Weights of a small GPT-style language model, trained from scratch on English Wikipedia: a variant of Adam for these matrices.
Each number is 128 + 32 x the weight over its row's rms, rounded and kept within 0 to 255. Layers, rows and columns count from 0. Numbers have three digits each. The size before them is the row's rms in percent of the matrix's.

# layer 3 MLP down (transposed), 384x192, rms 0.0734, rows 370-377, columns 0-191
119:162130119163133105117188136116095172155118157063103151131149119118122094236152116094102114062142125091118129192146145096128088121117158118111110068164111164064153000109163131173135115099113100132149085164167142143093120137136105104132140134172114136118142111103143123135112165132110125151052121159151128134141131110123145106147128132154098144156106149134138132165133147083067120199164144139152130127087107177145156098150168150155106120140108169100150168113028095122105111147148111143079139090106141108053158157186118132123121076126116145105152129189086152139136136087098141151
080:146135152116135139178130118144191174161157151064075099145128069088124159132213108136091094128182096098111132118084153026197092119161130092072120154144106153163149140169128184113139131113175125111144169118097127169077121107066089136121109108171137119149140078186175114151126159188159116111108136125131135145104173119133147120148069118126123066146146133119096112144155186116146092123133164102138169129192087158099145137107168162162140103074095148126125139081096094113150127124189139149129156116161172087190135111144107098110093100161153043123133109198125119175118160064132116111
077:151055150114151110145101186207159111126116124148115140212114073109126148080095142104122125159105188097077157120134130101204104137173158146084172105153143141104159165129079113164128138133186145173106120134167148139107115075161125078099141123124161164100187141157191085160120166118133197129111134161141127129112202144140178109113128149107095138124135105108171154091127125154123163112103114118105105099119090171079157219189076106146143130121153111121154144092100155125119128111091107198176110093096132110151170138121151099167084105153129147115133158183057074087148156092087107173
102:076156075157153111114121157096171153177099133156176169161150074143147096106124141113112123098172084072143155145126139140138152151180132126086133116134139131070121198152124148125132161088134124159142116105106086205135177076082177130066151090145113115149154144146218173149152237116161106135115182133090134119084091100128150162140123187139096086133125167182163099088148126089158122178092100108121112129121118116143107107138113143100130141118110137057111133092119123131108101124095150156173153077155103070143099126095063107185159121113115104138163106182088124148152147126066207170
135:149101108166163119114097128138158124135119129180089111102143137123091140089080118124177067116161172126123123175113095159080124213114141111139115137119125091100068129109175122124123097117126155120133127153127091154166173102126139068108150154139088108113069141109107193151085106208063159148092118083146139120133188130166107159113106105181121191096142162128161131173170106055167109181141099105157129087128171141192116112145147085148092167102153105095128181160087135152114152151153141138064125124102149154178177141112189155115155169129199168049168154157161172107086149152170111131
113:147207167145069164098142119142140173107118126159099120092068110119102083180103146117138162112200130082108152177109039109142096109139108161119086135114136069140164115164129142073140099094136091134161126146101153212178151127086139161110152093128141122115151106116167115096087149125142147145112130123164111140102155135113094128122135141113138138114099129137103134091126121059117140139142239142109104149140152141164116192102120176133157160140170125101051112146061158071138148160202103169126112055177122123120117094176100176135140109141154124192116086167140113147150183134105072075
113:183150104170093133093110109163112238142074141141146151093117103136086101143102144118144087146177119133117114157133098138170150109125161142096137159090114138154119136142080179128134152070124119089104180145065106155157057123081094107131107158123174136130108100115088103114123125122088140152103098092129123113129110209163102137166093119143184119155143119139126161094095134181151129159127150201068132140138099134139041129112165117076121108110135098187102148213065148124212120133107137130071142123190076103133127166151113176137093152076138120135134100145105105155106168166132134040
091:137158068110132118164143096146138186089120158121094090048148132129116152130137125114143173103124078094103115134119154140098149104104173107133105192155111122100175123104129144143194139120132124143074120143131127029129150139103110113093156085115121131117114116111126212130104119152091099166086140110100143176111157062157070114137069168114097138133168161129100155148122131144134082167108091174080166117172125120084136155128093083160165138142099050114185203116084099181146126174154178134092080172123129147130146113108204139120140141162168129140174153200166087127101154084204112121
# layer 3 MLP up, 384x192, rms 0.0592, rows 371-377, columns 0-191
083:113126171118143146087138090105079066135114123185169178131137146151115106101059161112162163134124179175138115153157103225082178085103109137187115125106134123101127138123122033129077097110117105175098078154168180091159142121138142141128120156114151150125106154119084140154152107069139119174121124129089092091166057156130100153112155106119157111131122156136181154130081074125125153091149081136123080108048165090157124130136065155117129135168165149065088131129113152174129128148098131118113079157088098155063111122105115150136144137096108208134141149139081135045149079141115120167
072:087205111168128147112140069065101141121153136114136129052144149136106123147167115133129162106184091155176084116145129152067147117103082099148105180120106130175096108125171139117108094121067131110161137124095126146147109174075140194153073115143096084124093122094069160090126108142138044148167110113099129097150065107125078135140134108155173104121126121146092077187149123130132042145181124156107143154117135096172088056087183167118119147152107117149095090117152102149168097142144149076084146148146117116122065127148116156085168138133147124163121120102174195168089115173163121068
106:174050189092139198142146086152073081104136123137137125122131167102095135120115109120128142164119159183139134113125102114134059092079094150187109145156113114174147207125124085136140134157133105057072100132147138051162116154121111170180132152118104133102145145057109101127131081157125133125146104122166130121177170111134111138159123071070157206080166142110083150147061157147081134078158199128124137134150113130109102086151161108121086094146190078173178123137165132135166112136155133120139104208076140157104133113125093144066116128119116145097091177116157140139105154158144095110
136:106102142110131152134198157107136115174147136145162131132135138114133095162158161166070100137089119183092095072124141096146175058095146161115146118170134087172119152149125095105190161124082131199143146159144126135152053110160118177135100178127141117135205141075156086112096127066186137141155113142135128109158086099081143124165098114101115067135131095165137109096104136177122119103126151140122140220158123120143146102154132197092160082145156173147087078124122061127138095098102096104112205116165141077078129136143111128118085150082111097168092037158077141120149131136139112130
105:131080128113131123144075109125106118104176129136147184178142162154138174067164077094149089158076118182142107078141189111093171143093122140120149095135091138152112202106126128136090143165155173099108144064145104076081159145141131093150123160144114109144121087136096099152184119141095105144091136139098136097163073112150183115117155096156125104121150160094169096168092125153181160120114060123146150148138113065082155111127107107097080112112092136166194093110174083146160115109027149062139160194121133130071112165098155078129157164122140136079139158109149147146118072154132187150
122:147096154062105143143106168149082084136173134140092177132140099137129154119144116118132117141087126129162129118127178084038123139094065140146141124191149120090088122052188070074126069140121155182113133101141143112124182098182139132151157134153103145159101097198093101077144102172155100123089140125149141099155149104148129125099133099148086109128100157126168092144129123140166137122130044079115128117157109123131196123142136094224120112120140139112130101131135083194159130115153126081171099188084146160115097118092156155137144090142123138050118133132099149088110061112125107224
100:138137148140111188027135181130138050131133091156211165194150150141121091135119139149089094147132188138161104118127101136143102134122137178167127075125163119140092153143125144067120135143121111179152124134116179138197144138162140166164109108153095150103158114158171119129089118059150140128114099128159098130153106131128164184117179143096122127170100116139188098092130177103125167096158128083108116155100114127123140098083100173136104106155119183152105054113157160101109088110098062085175208102153151093147122161160102130118151150104095115098082107145030161166174141154108148145